Weights of a small GPT-style language model, trained from scratch on English Wikipedia: 5541 steps.
Each number is 500 + 50 x the weight over its row's rms, rounded and kept within 0 to 999. Layers, rows and columns count from 0. Numbers have three digits each. The size before them is the row's rms in percent of the matrix's.

# layer 14 attention query, 256x224, rms 0.288, rows 120-197, columns 160-191
100:561490500489478487506476439477438530533472555556488473560464514480493439512536554485516404404425
109:486523589475437512591506549478467568492455495405519549487535508532491607541483470530489437536524
094:531486443478486505573553479516439552491567467504457425482477479538583468483581581463528525573487
092:603442539470598542566496497463531590518419549497522569460474477383495521456471557598475534489507
101:501471415488507517529517527479541485546530512502496536500511535533500409511517552520493499482468
094:483400514486526565536525524437439517575563564543559517437430490504471560492455393505495467499485
092:470502547453491480483483534507469654530480411378382544476497530451501543467506678589446514444407
099:548488443493468480449503505498480488505487435546558473487478541371579490456573526575408469489497
106:503505481593483470498446416461524514455446571537602567531461424504398531507562471500425372527441
104:472460517512468490461495453429414556585436456486542530547542481465546497523448463388530480507619
096:518441464480566447432437465522502520541425497625445567482536496482538444533520531486538510514597
099:555529568505498463501457384473438482469439444444549466491541514508579484502506512470518557518419
107:465438490492569529546545572474551538463502594482489520477421404517494556557561430518456516516545
100:523550408533469423486551542475602556462447508493480513480535572583479474493554525532445415471523
107:432462463498473599496484423475406445534463577460446460505400512533531470454579501407420512474519
106:490495558534554478470564560493580493498455508575561504412548518608512522492450508521540511489453
108:466411503514543476435478454585403598495411586466540486542480515559543489490565389494443464500489
095:540475447519523576512438557536581446523507533479481532421601506543519577607520486550473533491551
102:496450516426482490479540548573520479527574418544540456470408395534445417513506510450506496470481
103:492511585459537579476495443512528542497567493550475478547479543554487510376445454466624474561513
099:433523529514555513510537486488559581458457480446492496547503563383602498494514513467589540486521
104:441453520500459490503563462494504494579568489456510536527579539507468504515501581461518496543557
103:489523508552485492573522470465470501483496488430513558523448601498500477608446452582528477487547
109:652469486551540510579470542555523591520477499555486533517517426420459569529587449568513435455535
096:554496361539441508429507433471469548484523475539519542620461564518428498543473408457452540525553
103:431514534497513493455555514510428531492515552449525566551561487501504475434613452459472497600499
099:541459523425456546539447456448555421486490435515510502488488449476532468438518474515505526507473
090:481473489485470556481532534424526453484520452453508505552438476442551500452471480500439561605389
100:513394490433515532386479445438502542477549443475501527475450464496494519486517543547477408615549
100:459421493551496478442431420544523491536465557487499532463544488438575604506509501530551465477444
100:503344555477510490425508441527471430549526463463523554545478411503448467521487480567452519552509
100:541504446468494441475600386519488427418473480585462482561508499575555529499487489435518600534432
098:486476513458574490611402483469479507441508491608530506561453428371529544502583489521473532470464
102:464466593544497480540445403623598398508533530498504496497528480532494415435531454481541487483481
102:559533441577548442490511555585487512554483553375556516484481543504462537528549523455602467537485
101:460519573456461538488439463469600504673445563540577453532522483502520492539508597441544492484485
106:442468488488549539554498506539539521581497524477414628544474457536523490555458468495432462531531
106:575479578542581483444511480540510466435471523543568472601480548486447459523473554586478513524440
106:483581460438590481421397537560470446476596530524513573476428446542542433537504456555524495501509
103:652476430451531436471461504476512543487482643566504478506538523624455446542526455483456543415511
105:480472438516484451409504565477552461430415530475540520533442611487517581494552494590454506496450
099:480544454532471547447577470583530488554492452502465464509541444540496506500527520599451484437539
103:449517438527488508525476496457493447498453499527504465456540441524445548514483454499517473450438
089:481603534523515500515474535556459504526427424477442523553477473508520577477515571485564464525581
104:569430495533498520532505492511531495490475524458526386557534505570472489487492496473454603419489
107:482513470470476565623510561382413428579537584520535554493466510477476604469442505486435499541542
108:471607419506450542409475491512486598453481505496447579506610466529442520543470483431456458447581
102:494508434521501474528504467566475509502435487491509514546439556581623498528484511481470452438497
103:481454532454525499469547480518463540435407603537480475557647542518527370399462552434486533442441
099:421460486495523523489404457486492669370550488529474571481443467482549421393566596547474491386415
105:405513486474564410580516504489549464484455473463482521473543542586564379513442448559428458522519
099:518571516505441450399449479471500405617477491483456510516457543560490541545506479448325482444481
101:519408478525562477480422524515498533536514440491505455439550520568456513500547532413457436566481
102:461504509463540524441573500541500446527575507579540475460513500490455415434582557440528485407420
100:552498518487464513458576499460529572511419433619508466619433532474466466552557503538530476608392
100:502445445518496459544406575606508506562443483571447511530569475449520495521487509512584565473446
104:565508457486465483556527527486473484453562428507535484540559569567596470488432510473522434537428
100:570513454536495542548522502498494436500441414506540528466552474442545437486473592552535413468477
107:467442569503440528530427470602433509472526527458514420510497512554499501608512555532442450438418
100:559466510503620490395495502542472521473495531543448542473462464383518454509566503546526508555483
103:488443519544418537525493541540389589483599445533447521481471513520433475593445480422466512488570
103:498494417459512529522435458517510574482495530448490509581495487448529527489527601538493545447505
098:543494480534571552590489499540514520478460532600424445435504485571500562474540532497559423514408
088:443468566512508430454455539462468543473458441513462542526456517518498522456442461507449495524389
098:491538448607461531514588483484466450499575419496562453491468449526553464553433474544530583443407
095:472512486575517468500500483553473520539511559538466480461431484644467527545531446531537502511495
107:463446533495546504487475528393575563495515638477481502427518470519485525483551517544447515513468
104:516455421413551538464466502547450446433577500553512575476434504448489603543420431514579418555443
099:561525463403517494512488554475432551420528431562510428570500408579538579460550469476485428579449
100:556426474528477511440561438490505515547495517576532501503460446557555433466443566581434580501447
097:481452548507480507492545539383495501570476617444533538488478603599574600485469453530518479458568
093:554404541523517535478537552430547437402405539459464483498469493489468453452476475513498439449471
092:489600599452456484499485563506449479453601600426473542444543561517417558518517475512462431517440
117:560450438473551426492424463474543465506413516423562432448587516426458442460540583497511555525560
087:467476476433413399580533528606450569454558469496537421476478552513500533489510508536507549490528
102:483505479509593480432451522452583467534518491555537555527566464581479497563591568496584549568447
074:518502470499451567391468522454598428478561386510557531500489542532495498434567464536534445637492
082:468518451489452497559462545505519551494527505391534429471569418422592473485528498458525545483542
# layer 14 attention key, 256x224, rms 0.274, rows 120-196, columns 160-191
098:505456516528423438489387502437510519488451453514549511583532529486498423407530507441431472397397
102:597559518450453585610456520488467457506533580485526526487567489511418441528434442545475375477540
103:501477618510459428539636509433392508474489470529452530429530551490577514527519509559431552409501
099:497442513437581509541427501512504568469598501545457472539463449544519496533502558513569482518548
089:572507490407530546525522488515540435586468531451434380518503482529456526495491479498453510475490
099:455483574490446548482457574474425464485380522529401571504546420533461481510468462563537449589502
095:450390518477457493463421527523565505552468470551565497560602426435596516480602609531528501497545
094:466522498449588456477561467439504506471457485477533497541479500484512547524538434538443431580411
110:529488463572489484528461503537517436457422585514548479555428512479630521600548483544539454464578
110:554547413467517463524555497512493486549509550382467454497505511388359446538399437528531472522543
123:530422483484453402409519470488523474582586454564435537520494515455457475547455497508516507563474
116:577637532557551513566510521464518588525460449480492494491465503481505473471551522515441505458409
115:461522554541551495564411599501459522516430530504479617528464549502551541465503487556420456430532
111:484564473534500470534465598462565613469501450496461521488578510540435432570530570524679468527433
110:437436503499539498451512511527506488567454553451551538488525429537578542454455495466521501503556
109:568531459383488516581395511466414545456499486515497470456469439557532450534437530500531521424501
118:405510514552587514450460480621494501455425523500544498607442585454536524541477439360505537555433
109:523473480518468525553564505549526466508445535443582529484423523559497546553577424533556526492491
110:444463568531510425491503505524461574517501467597490515560475475544539472511477505417543491442533
114:481427523539510487504469458457520534474546459578593462562459484467470504335488496597581467577509
107:429443493525522459487503533452529516537473473509497458487537537434540520573447454523486464551539
106:482551527546562487538551448507533425495526487481481490536530515528519406504494496486519422538511
115:392520499566455442524543434543448467450503510568550559566452533531545521608425466496448477460538
124:608404540464446514476490516465562551451353533512437434398565540389479487524464491490571535471425
111:420502424526401503533465545493501596487475466526530425514480483439433523502510416461464510488532
108:509512563608601437484423554498476521597527560509437489510484533460417442644529471550548441467455
104:453519495508515485584406425489482535416568554541512574482415520457481463450605443538474546610415
105:461521492554551490440498521496562552496455469539481434525428491505563482391522584456483493562440
116:507479544473610601481520427477422576575565530515505567535460503410480552504505536557435429549565
104:412518459413522461491517531514577517430559469444583496599510466378511549470556494498580477485523
107:487457472382518495553574505485552478471484589542462531547462578495561573562442504516463554459523
110:477488498473510416466574557494418400458433434543585531548482495490454547571521470489484563500528
111:440477534469524519580571514454490533444489472574540538553456483379377563456540518497501492482527
111:600502536433423459517506497621504438402421473518558429517494481524506523529552491559520497445532
107:429521438556499551493499566560512497400376542410453519385521536471468556521486511434469632533559
106:397505543391497570572497547512449457492493540500512510570594465466552455561515515568554456557503
109:506500465489547498436496435475450415517546601492493579485535539579442495556475472546521460512505
113:511529505498526534504531532530517438454440493479571540606554516557454507521490541431567492513601
112:505570502449475404479532490448472548458695496447384515428462548513599507522487448533522457468513
103:514504476391481486482514506570531559634506556486424554523501451492539513544573475520430432521471
107:548463485483589431498549515525497462452505567484482597510496530582594496543492452573426452422443
106:536494434512416534495530435508555439394421451552479456523465517567508481458546505477513504451509
113:456581505490481501543524556463489512512460535495538512595507507490456572547489495479482418470509
111:458552546471490519430530443550520407576490485524466435464425348539488552458478588538452460558572
104:490528563540544519433484525512468510494520513464543414533490501482486500491525471586543480522527
115:435560573601484572603427479425518441565465525483492475428439526431482493464435483502477446506589
113:571504474475542531440442487494514561564621641493504548521503494489493496537504415471483461492522
102:534520502547499476526599471546505496556529469419468487510504561474612541478557566616441494421466
109:494566517524428575343471466524459561552436572422516499503617462543471449429579583504501548502401
111:437511427518632498507492483472537641473481595486569501485455510550494464455597478493516513536448
114:449464488429465545495450401445500533548668510428490489501474477513592462573535545546484538476490
103:519453456484499417519467508544470434447582475485607479490506520466520557473445534382510438476518
104:462486520479471539474515522434567392507465411491419445463473489392464520597470498454545583502573
105:512569422405429554504595512466555402544504481485579459557447570467601365407467661527537461458455
108:600513503425493492525513527449483518556463518539447551504541585417469487420520509511562417479498
116:582445468584574426497478556439564565524454547539484513518573417493407472452554535475498506550530
110:564456535485508580533452522448493426506498500501513439482522468515493483456444499490401481426554
109:555524570590552526554613473436517481441539455498481487499581479511600471490506645524493406468431
113:444447530609464454532563477536426483444598485449524512523568480505505459440482507427426410432483
102:530473509515599524478401544546490541493507495440500508463507523471499499585546519499623503403503
115:525460481544464539561474550568373569473573437483435455490524586473452406577453524481528478509553
103:447490523468560525481440490537564585552487481516549477462511446534496522510437560499468531464508
106:505486509472506523624448577533501469453536439510516462456501525427492547539489495517622570503518
085:440543487572558407508580581590467467490524491552436579635387514512521445438521447488493506409466
100:480500518408573490423471555520493466460460440539547589596408536557557472458456491541452504449556
106:401531490492458485423527500560466534532465485477493521466338379548525501563478479529558523591511
114:489460451524599489583492423522435530480529541479575569480552533509511576528522518532538549524539
105:483439523538572556490511497523535512488540507473455532461461610533409542541473533511550496450570
111:419443467442496543467474420479495566410473381475450380465485510549497545582487542512455507495480
107:575485522406515532324493451580487581475521411506515422517400437562529402483533484581410415504439
107:472467432565528500492568489611480442411494532545505454427513490552457603396482498543540518453541
106:555440519477511602474483517510437478532533639621476446493529500456520469456508505527542522448461
100:492493489514486487539463515515427515586436507480546542529633544522446537557473544431537513566533
096:503527553508555384480411495444537551539442570499496493510484592436529470476511492513544509552487
101:566538483561436587421569568551475522482569559421518518438517469537524511498517474521564528545632
103:487509429487493484480435549511504494508575497447455489467526447429449495604561516615537537497627
072:489563569445535497455496457485493441480439412564457533398534525581502534573439515482514514493514
# layer 14 attention value, 256x224, rms 0.268, rows 64-191, columns 160-191
089:532499541447501465388413460463415577516492481441440511523471495506457527563488551567487446518456
092:503479574466570521544493364560480493541439583487457496556479524482624561481479480397441595555548
115:547455520567522544494543446515510569555510552466461470467419414490417570547458610456561481518514
098:542479532475504460398506545510556516553445440509570503415476580462583470480439529410505521491456
103:520497571485429491489501536438485514403539447492498491573491466485550538516393421507466520510484
099:480438567465507397450452587524512506530486391538519437516383462530534579444522533522465501525499
108:492504444472492534494478431529509457528512515512329592539472567534536459420520473509619532475465
091:518466531493547513517541429464523532496553599430469548560596480525519472510490505575411496561403
101:531439565506407506428532466451537564538459514501561437517437490476488410472553509461482517619538
093:508558509519548478507481479519486488519383500461452534514520480497466504495473475567535544554513
100:456560500444478519467437545562533500414600469490536402481514587499560539457494543494428384499482
100:453418550566455582380595531467537530427428482576428475483483543411595437547554522413472520455611
102:478510565445522522514466560466502461555495502482505581426568501540462443454623503548430497536504
102:547412444516617561480564549410463472563455509591542575519540491458389492534497596376471539441597
095:428391540469520497482447465530570517457535481488450533585511492412504506539571512502558516493556
103:452433596413536557517337643534534538506469453503541492567504502506571485527507457526526475480537
103:484474477526492514489427446456556511435448433497494491528453449624481446506451488528487436480406
099:571516530509506521502425625579477543537530530591517595400514499517532486506438548421523569524426
113:491541479439515481491554398514484440545480494468450504452508547518512471575423476558530449429464
101:402462542479567428563483540523491489569366485545536476408556534550469445620508419538485507478472
100:508590481541453507497501497468510591442491537513505486429524478435500540568537464505534465391500
111:524448463494547511491564464511444491473403549558531486453428459496523483491419501529664505415507
100:492493468480437547421443368570451458514551536559595547518588462508579416509540438503512525504477
108:575586363632527481511440475484513582592514442445551555514564524549472429459638515510564485485466
104:437525418574459509540577504595503531507589466477462399485521474405401432537516502543571469468568
104:485464491440506474586506447535541447530553631438432662522528482456516491503503485433451424529612
108:546451485424475511437578538453444503524465552493545435525467487476463502501462496507514487473478
102:574528538492473498497533483558587549500523420477538476490443516471493502535541530525414589492530
097:555435613428463499540505521481513545506524511570537388518498589479519464521503445490490615509459
093:501615542507460487493543395510445592555507434504516426471588434548485411602537475558481471469509
097:416533583483464512547502519517427571483492472503442497422528445507566477404550531519460542487563
102:538533574469502471580517527527522495502550491543638515461407485559537534549462453511424469461523
107:423630557485445390455502515388531484431545540471537520515511445596391463515550521475518560465482
093:468490544521542499482515519486457486559458628461540535577521505449577538550402558507536525559453
100:501551432499488511453577435541496423461461575547603500453438515568613485473549486440479437551398
102:422473513488621480485465498579512555487483631525566539387492475461482427508531540488531567445491
105:496487522573456455548484545508458618475545545482465563444627527500519559555565488478409430479549
102:533456492534496493492396442487526576556500401539464492541450414503384525462449448503462511447475
096:421453507407526484574587497518430452493523412467434482551450507475561481475392448418503449460487
100:442557476527465527564571447536441466509523541502462425531463406497510446541541557528591478505477
104:564481526535506434457412594546572469534533495617447487400439457449539529479531520486542504475417
102:482562487555401569515469515464455485484420585508510518589517576524443472491414485526599509545554
095:464374419620511581452510516523568454576500515523607476499527489507564467542506556500517533558536
107:527536535430496428509521444551482546582461444421487459488520612581458580486359478453504477500544
101:416471515468597491604488432514532504461482443530480417463507521461506568472518506470577545437469
108:586477464514463543518580422454510533545446519466485477565496404474516514492455469472536509518432
107:506542524563552445520435456465553455558460469474527500507559435422454428427455524524497489589543
101:464571575494448464542490537476447472501481449463503476442427444509430539429500503432556515551397
095:527417432451509521541550573555427498519592515518531540469530471450500412501420470551639488473458
105:455438565498433530405502397463530528560379398425486446406512571514577470466449430502525508435423
100:477556483481544499509481486531445530521567405547467569507497493425424438577564509326587473461504
097:500485568472496410489466523482612479471512503634503514460608520521504517588442493474415625466560
097:470503566468540466547411564476503442502544483486548416548453550542482539525558471550431515542408
092:506512506533461462495565452452528416491543446467518512518510446366439399455547585487485558469471
093:474540447637457411527440506508579513573388508523435493505449538567476542567476559485526561530470
102:499546430644431476479507489432446518492524495444499393468439396478371556545519561540589453505530
101:497495571512495489483575444531517445526533530507517543564587518507432469472491441551524417467577
100:493506553431433493489507497461547523514571535532467517466461418500507463507610501515431467478437
094:586491530461528525525571548567611489452527519459485420458467534533571528456425568492570461463515
099:498533492501434466586528514504485511521611457529503540495476445537409526570503530515397476516527
091:461501452475513577465449424497512531501561508515502446450410416512480400587629441423579464496483
094:435450505533425514446503422528488451462538488508445570555458558425432454510495475450565408491463
104:518517517500464530475545484536591516521468513541466510496531670513444468480583409452446499460445
103:419535517489541535562597488502526419426517478469509527462529672357465441489508524503610463512470
102:399547543533537502434424563583511479550522449559430498417508517421495440582487571410475506537457
102:531614537482518556540543445556559459494520528449586482527475584441452471471641511473590460524548
100:594565480494441525506514536567461469661541450547531492440511480568455499473568493518475447568465
112:523458519454560491524397554517536450499474553461426341551519423415445462480452487526547488498495
099:470336519475541554646429560464530484540463484543432629520400550570432528477552413488426437446480
092:449432471568576499604503490482473448530538506464553422499432510464511540458476435460586549499549
110:534503524379530536509490450476410481436438497465495509473522502578530440547583450388480518470489
108:550410486496550539490542466609495517502526541538519479554447438556522394489470496500453569586528
097:484513543450496486461445576571438421551528501464546396486436459421508533542541500433468534542443
108:527506514627499493497541498460553531544507434561583447566502516481477564451564536530535524442518
103:531505487499490433437506604457469489520498494471441479377483487553460579514487537549471507535426
103:459574493573486512540452517503484495547541513485461425484541513539532466515495495507439577462538
109:541497561561350528445554473589470530507527537516456494428491444590528477481425517469468510526500
092:445447465586543468525494502477532488416503517480501605452455600478448507438453488482564492524539
103:509467464425504542520478571441586495473529509505495566443598490489416489420480510602543489540593
107:474490451447513486534519447533459527606454573621441524478520546449578461512460502504493467513506
100:471556484513565455497466495435517496473492463499436564568513425509472539549535366451527532490553
109:576594520517544500477569510490514434585518462475498470542501506572558426507479460516473467471564
099:448483527530429570529498504498550441504524536583401447560437503500472490503542561510491448488504
108:490470585447575506537540549517423440433545424537513508522512607477520519538495563413456480510540
102:471462500525475520414502440488564539558515498592465523483585540572529447397433396517580494534424
104:433367542517455577513458524460554451543466511440423432554571509588489502493422521485514389462441
103:571464471446577521448538446516424675459464492438402539548532622510501504567513577613524433495496
111:506517484541610483525574495463536561457549489475497519439490552494515417485399555509637534563458
105:406493580547450492531534548505485527556467562529595450445506474589522431471421435428441429519515
096:511512462479461474559493439542576510429503435529484467548490464517526506415505438467566552533566
099:480416557512490565509536466536537508383492467552445539481477448464502522560491424475485424543462
106:502499478519580468579543527511421426491401493548457432570515514517497534528434496476492526445555
095:531499502464508492544530488521544401498545406523544472427511358458494528443444518630614548532494
098:516524543381513517513503468450523384482596472513450442463562469539445540469398551517466494534644
099:533443521552470461591462506457503604478486582503532512575498528407375567470543385551438467489597
106:595557515545526496591444502539519544527486559516536474556515472485456512546524478510602604466495
102:578550448477508462439413475457447520443490478403450464517585544523583500521496455532428446517472
102:433545498549493505426549572537522516504403504588510510539559493570555493482536430464503503483517
105:477511366527478495522575547534502598535541547462540575447393544462524593427523587488469512429565
109:473557484458476442518452458447549527441556561383483536454585519537516567458554497536547524473504
101:442443490565520463559487497547504486481354413550404578481484536557497469450499504432488478505506
105:514491443513460456455516535544550518523498517524508478432523422507556393545468480525447606520565
101:503592550459615476483558562463510506375517549527433436503545522506442408454557558479557468494507
100:457522399556515607553513459479444587430517427457546520523464582519583478518565589527555543635507
109:505553499535475486467532418545485417575476497423574544521421522517478504514472498470562535481537
105:488570456552503478551582476602553467569520438515487417530451433599481495411444501508526574474515
105:515450513455496558537561521510483458532540463527473515474499472476501571512499411473511577494482
105:489487484526537514476541547579528411591430459442576560496598509565382601474418427424500547517578
103:543479534481469499548455450438462517485576459446457558549467476498456477482496411567442530489460
100:382506485576555483508636501571503548548443491482415445513572504508601524489524487468529521499498
102:458644518544550518545481443519580521503472499371422431493485496463528466474450554563504541493435
096:448513545550478510476478473527558475529458472452495417530548439475450528507554520502383491413563
102:465567453565566550546386495572408499513474515488498456507462481438464533586504457473496477468500
104:479513450501435543555463538442559439497449589519408479541478561647585490497476534639437508411514
108:492459620552501500453521449477485436544479461504563490539513463450444455542510552465497411650421
098:483525506369492467543514504426478526510480447545516582479437428406476614532504477538466582510517
108:438502545541516471577484451445504508451530500525482515491544525417501528552539496412481523392410
110:434484461514411575538495526534483436546400478437520544468562516438486425538523428476474404451528
109:472483523437598473443395522453441557506500576483457420442546535465536593422471531542468515503543
101:508491519410534477507479444548584508430385596523514503514439496529538532541450493500483570573370
105:561587466514428478459500430481486560536460512443539590463435469472408471437514481599540466513489
101:460571530556495497511441487480518481400533518484640454479477447508520475387461493522434516539418
098:510579481466408506479512567561555466470511526577487496454569491425460410534506520564371561561452
103:478573518459468522593565563546526550441419501573491449446562525557500497554507637532476475480473
106:550542505465455381569498599500517556403444476512455537496504533451509502480498557487455524525513
107:546491493484519572373569506505575539453500593424470480451405498575525463473494406438424568595490
107:424467606415423553429494431493473492525445464538393493579465422482470482642498472494463520462465
102:532543574511469454477455409526584490519548460511471500621408526584405462543461538484516507569524
# layer 14 attention output (transposed), 256x224, rms 0.226, rows 64-191, columns 160-191
082:531473489508428496518554487496511444522483454562498440532508485516442566438534590402446530531489
089:476442537476363387524526551475502507501459443456448537485438503565575418565551526546558436445386
109:517416563536448559489511601513450479487464519532473579470532557498521425498508358549449460497439
094:452465495489598597457494508530574559491483460391436520477541537472459474461557448587521359541533
096:545518551458533505493523511439459427489438508536493554534570456504488529499494481450570473477521
090:540483447569504544538489411453465588442521548461549656512499577506466506554584527452476575540495
103:427444532451532526573545560557545586563491489445548502563438482466461542486410595452499429474528
093:513504462503477364488406508508516539551478475471544413529523535460441518495498499445487511496532
091:544556551537582437512494574456532568425524509448448545511441513566417577391447487484475490500466
088:487550534522521598404436495534494522487431504458598449559516490503492562454515508404488463485464
096:508547510474482527530498610464562487605398600506465443522482509472498560486464421484569474408540
091:544435485475493509500399614557468518471524483522517531457491541527486425433464460581494552487444
092:452490478463506459519515396594582589536537448524504475408530485440625580535493530501609517497520
092:519562524448483509512500463541523431501498544418443585521389552528457549441488467514429387610426
087:536561558412475513496551459529532448522433480521475412575449451517512531429430537573521527531535
097:491504401476509530483616547504552462378504525556517414519543540495537504535529622498497405514496
091:529508481487540554514555494450494570461521518500520523514521629568388480568529507511566491466607
092:488589495479462497470531527515480524451483548562480553467484523493381489406590474556533526509514
106:500459487447463529516435522486509480507531493484511498518513477502456462426482486478519519612478
094:513502478468579517450470400533450462397557448500452505509504504512502554499619563546501437569457
093:497449474510572593541439458587480452503554505491438461418567511522528466626497551446545509481544
099:455610507560447516492520497530615420448510515482542588529521483546518443477502482461507444562565
096:493420526524451542518486563476507511535385484564516487462485441502513460492441538444495508482437
102:504454483552450570461569473459552525497508523480464505395400597553481459456472557569512522555530
095:548525561527397502504455452508485504569492587485575491471563526466492439439429518553498516490478
100:485492517461545447509448596365463438518555460492482484548554422557517476569449490467530567594478
101:596542462585544465551559455415552567522556546483501520448516508590477512516528500491451474514511
100:579591452512604523527431533563440540557426583499517473515490484474510517379535510566543466386553
097:538504466495505473428489456467605481501453529466411590529514503432466435419603439432481475538378
087:521510509505463453517465430485543473522396596537546512458480466564540505451374466446444537472538
091:526604491530570538482408503488478443615483590527512448577505556487396520466562486478536446505448
095:439533455368471454473507528387484492535425543494489471534514447544470423493579440458487561547475
098:523512533560511476479548416606466476554511547526522593529470535458530557394548473490491535490522
086:605542501526504515464469492526539558419442403596414450478520466536389504597478503452531512536527
099:453549498436519559590412520506487569546522467530484532437537562553429537557424495421470491521527
090:461500518486406521498397520526480511458496552512446479486410530517507533508493529494550411454477
093:465428555458572496569418529505558564592477476501473379516423517495674472401489594441507542527383
096:464464566524557443558505497557640535397486551514497473410448525524461427492562516520503533454514
091:580532384528404492429474640515554480483528526477461486555548461543445578533523514487490530516559
090:497400562488434471501584479497536367564507514510432552436472425500535593476402462515452470404497
099:491482446475487399430589506514416545407461512423495477536546589461468487539532473504456512501492
100:464572478467449487603529457457476429529427463505450424476501529535508469523431573428326439491431
089:586534521469491487548438554547444549422511470524541505515502495525467485506470414563466478566408
100:470474529478506478490492564464548507513458460443513494388504576580543475472570449465471485568494
092:507552432450528409555470513516521453548518497533432429486438555505497485488439595541528432510558
100:510487513505535536523563507527447492548578491554567523396546563531490409493472524524438435575565
102:576415453560527538406507465492428525433472429603491552563502651504449462512586601474442549484490
096:556589450535560477505568442440564427488521535515599507425538504567500518510597458435447572491565
093:578557500510546537443566477523532468411457514494508473453456584529549455480517537524417477499500
096:470411476472536565481513472449540470548515412491494514557547505505494520517525416500509505561541
093:436387425510496611482508522586477452459537521493515524568429545547565534529532489562546536530611
092:435515469428532414580391497516400508448500453520353484485488451453523413507572615510504596497506
089:464481405432477453469480450501561624522556513398492490498530491502468519445517532525523562491518
084:447516493539476479383531537516489446475504526501435596510529522563518659453569554515480569479455
087:505435524533516547453468527449524532458442501484448500535472457487559536474496561505517501418593
096:496512548544455661515495575545429501441510456510479481539485641529526413500423499430519516446459
097:492431479504557501512442605536551508526540514458571408494536520513501542537459528461559501465383
093:493401445540503525564485507515565547534537517444493455543591483478577572472449529524511476479504
094:576516400618499495531490484432467548454503532507507397496578405523466475527560493608421555471519
092:458515507453490471493350532507451508425484464568502420447462444415532482444509471520457556523460
088:514463466545450467407558520452474382463505505558534575494508510495523493472470572460457515487504
089:457509481420404467543505462435573483490502423499534523484487553601467432505449468509418526500464
104:483421455500481540481437544518588593549497451526559504552505423531471523545499506438526487505466
092:494432476450479508485489545455543420483422500527464577521539466473488479564457454498547477453525
118:540538450489534423535445547521419512579408472488486556477534447457495367515531546481531534499453
120:526523561514574509543542479475576429422493423489544554440469522422487478431567434521577522598451
113:591480530473427487589474488506476435493459496514532474536601536464457480422526578455389556481536
127:505487556529472454457460598434517525499585426504557380454475503399496459432537475435499488540509
114:518446492497520552637504538489435540436580495526501538538472421541498386534452409502482500436509
108:498476423435476486569559540464451558492558507485512528613430505463542568473493502450517465586494
128:524426475447421544404547490541438437459533462434507514528513534492545458491516552493462489484439
121:513552487581437486504483512595439512529522479570559566543538518561532431446499512412490521414516
113:509456461515524551550509449485471457578490514464628459509473505486436520511501498562437468526464
122:572473457457491530483480516509555497465372449621542516544481540529555537507468559378511382441396
114:523512474504559544458445556585498490491474499394452543509513480530545497499461493417492523456515
120:499578518517395490573493545526473480524532521516478575508535477556588507562451536477500514488528
121:496493575531468567473454426526461539610507483490484572455476552425493485507509574430448438462505
112:494490523543614531522443425501477509451479476457485549451489497475498532491518547516493372522482
115:441498482493508524421483527482589495560476407479532416496594566549546525443534599415511562529493
113:470558517540392521467510595539462481541457469513531508490587507543440510551415518586415458489574
116:474501515513443530432463501554466540527507428516473628535504514466511468599506396441565502462619
122:442445499472558492488566532502513490490528496499519499534472476460530366525542477516522623562509
109:459533523508548606513467618489480431428630518473514484452404515440456554567549508527453516481495
126:494541531520597385572550590451513439510459451518478433530394526436474588556541517552451539464455
117:394546592519574633478442528464471477412536499523482479483591414434474561565496579483532591527524
116:423493480522420452490463556467483501519536466460531509474477540471495537449520495488493458470506
119:450521443525536492445510522500487581504450539500430481431667502464463415513556425532479516435506
134:494506439393537478518514488529450541543525473434447501532504504500514433543491575522490491508512
124:403491515408457571547470521454511551441560488414560579397473504463540501467422510399446449507504
108:578539507523488558465432543587516461513537504564485587460465524573487529565484481557582456518479
116:572494470487461476509535429441491544471546506565443546406563511555515532466468406437516445535482
114:485557537454463480446502496506476478523456481572517523472517410463476539528492421501475498505521
115:504471515498601491546495469512579557539527511649430444465565477501542487441546508501527418523537
110:434533440533495494472455469503496471521519451545449487507481492530509432465462468495504504538553
114:505478436473485573508379489489564459597438579498404575546485510480447619574516418515460489557525
124:549516537526499570457459526565472497432505445575520556582587547458465422502464497499639473514410
112:499458565455480545499509583509501455495536456507440440412602554539638467501520516524428502397470
116:393555506499481534392479488533521520519521567438577519478530577560517433538531511605481533505414
120:586474463598534497451474506415495557462458544472586485519416407513443566527496488475502472485504
122:458437514513515480536465472397598453531478472573419387507484570513525498523510400550458496452518
117:510494492532447533455515514510531533459522498475523474543435492576518487501529460505438587495506
119:556506448432462559532560456463536442531435493515426496536559442474584517432488634471520572490496
121:509556456574472553541447509486531527536513462468461453419507529377538513481512582559549543479514
111:509433412510571532475536559475464594439557527511485560442465484430598504416534477558532531503503
125:477474531455446455473559464586490463471511473459560489495428505576591384491500522451498528480448
121:486565507492450453557450436505506483463473402442471403487616549466595533403486502456551618433479
116:529450493484494512561527473596466460501514425426576468481551461526410554558444511515513513519505
118:478509507490478499524546561565587463527465508482503525521523485469438452535471526527482632471555
123:526564607510423570559536422559474406555539464433503462567445474480528480540514511495523567526496
115:432599457506466531536502573562529503463494445460465490496592422483541525510537493444476442475524
111:486627574525500500598542457547498535552447508409511456536593555513508513463443539551584485414588
110:550521478491566545494433477510543524491485435504486444553507442412454539560499600576527490510509
117:424452563578427510511463488493435503493520493578503478429440577479513524481505447490463500512475
120:441493523590485533539425512453573401451606531551450471497469456565531427416562515613510440419403
120:470466601434480504536502464383479482512440455593514507509513354435447431393518466440508532564525
114:507521557480581469517466526489602482476529515601562491467499517534493543489526497516545564528428
121:483483412596469480523539517428452514467489527411603496595524530491470438525450532511499485525448
127:559523494499437460515506511444565542542427610363528533466571560391476433487568511509476538516445
122:575556464494585583467476656505480445538540577512529481545550558553519579413449497526513503547542
118:433537464541530471486502531509618549430428508523552559496520492509523502432545508572464579519417
117:381511533524536586478487538553530579549470565484463515580469505566454557418462458562496466552486
110:403544442541568529605441509448391485479545536432460488493482497426511519492482507493454515526556
116:567482414485484548546482458537502546530480563505464526483536492466511577519473530511468387456451
115:593534512488521445556495544506436529457467448522531445584566500529469585540493533495432485540522
122:526584474494510496456502558496554602441477491565622398442520443466546531475508492530531541460378
120:530452537476524528426495471646448508530485516467464538568451549528535495468552440583435552484484
114:452477470559446483435479481469455521529476549491595541487514472372558516604379512500518557460559
123:503556512518453450492552484518546489547487488651559477523512493505465354465478543497500532538481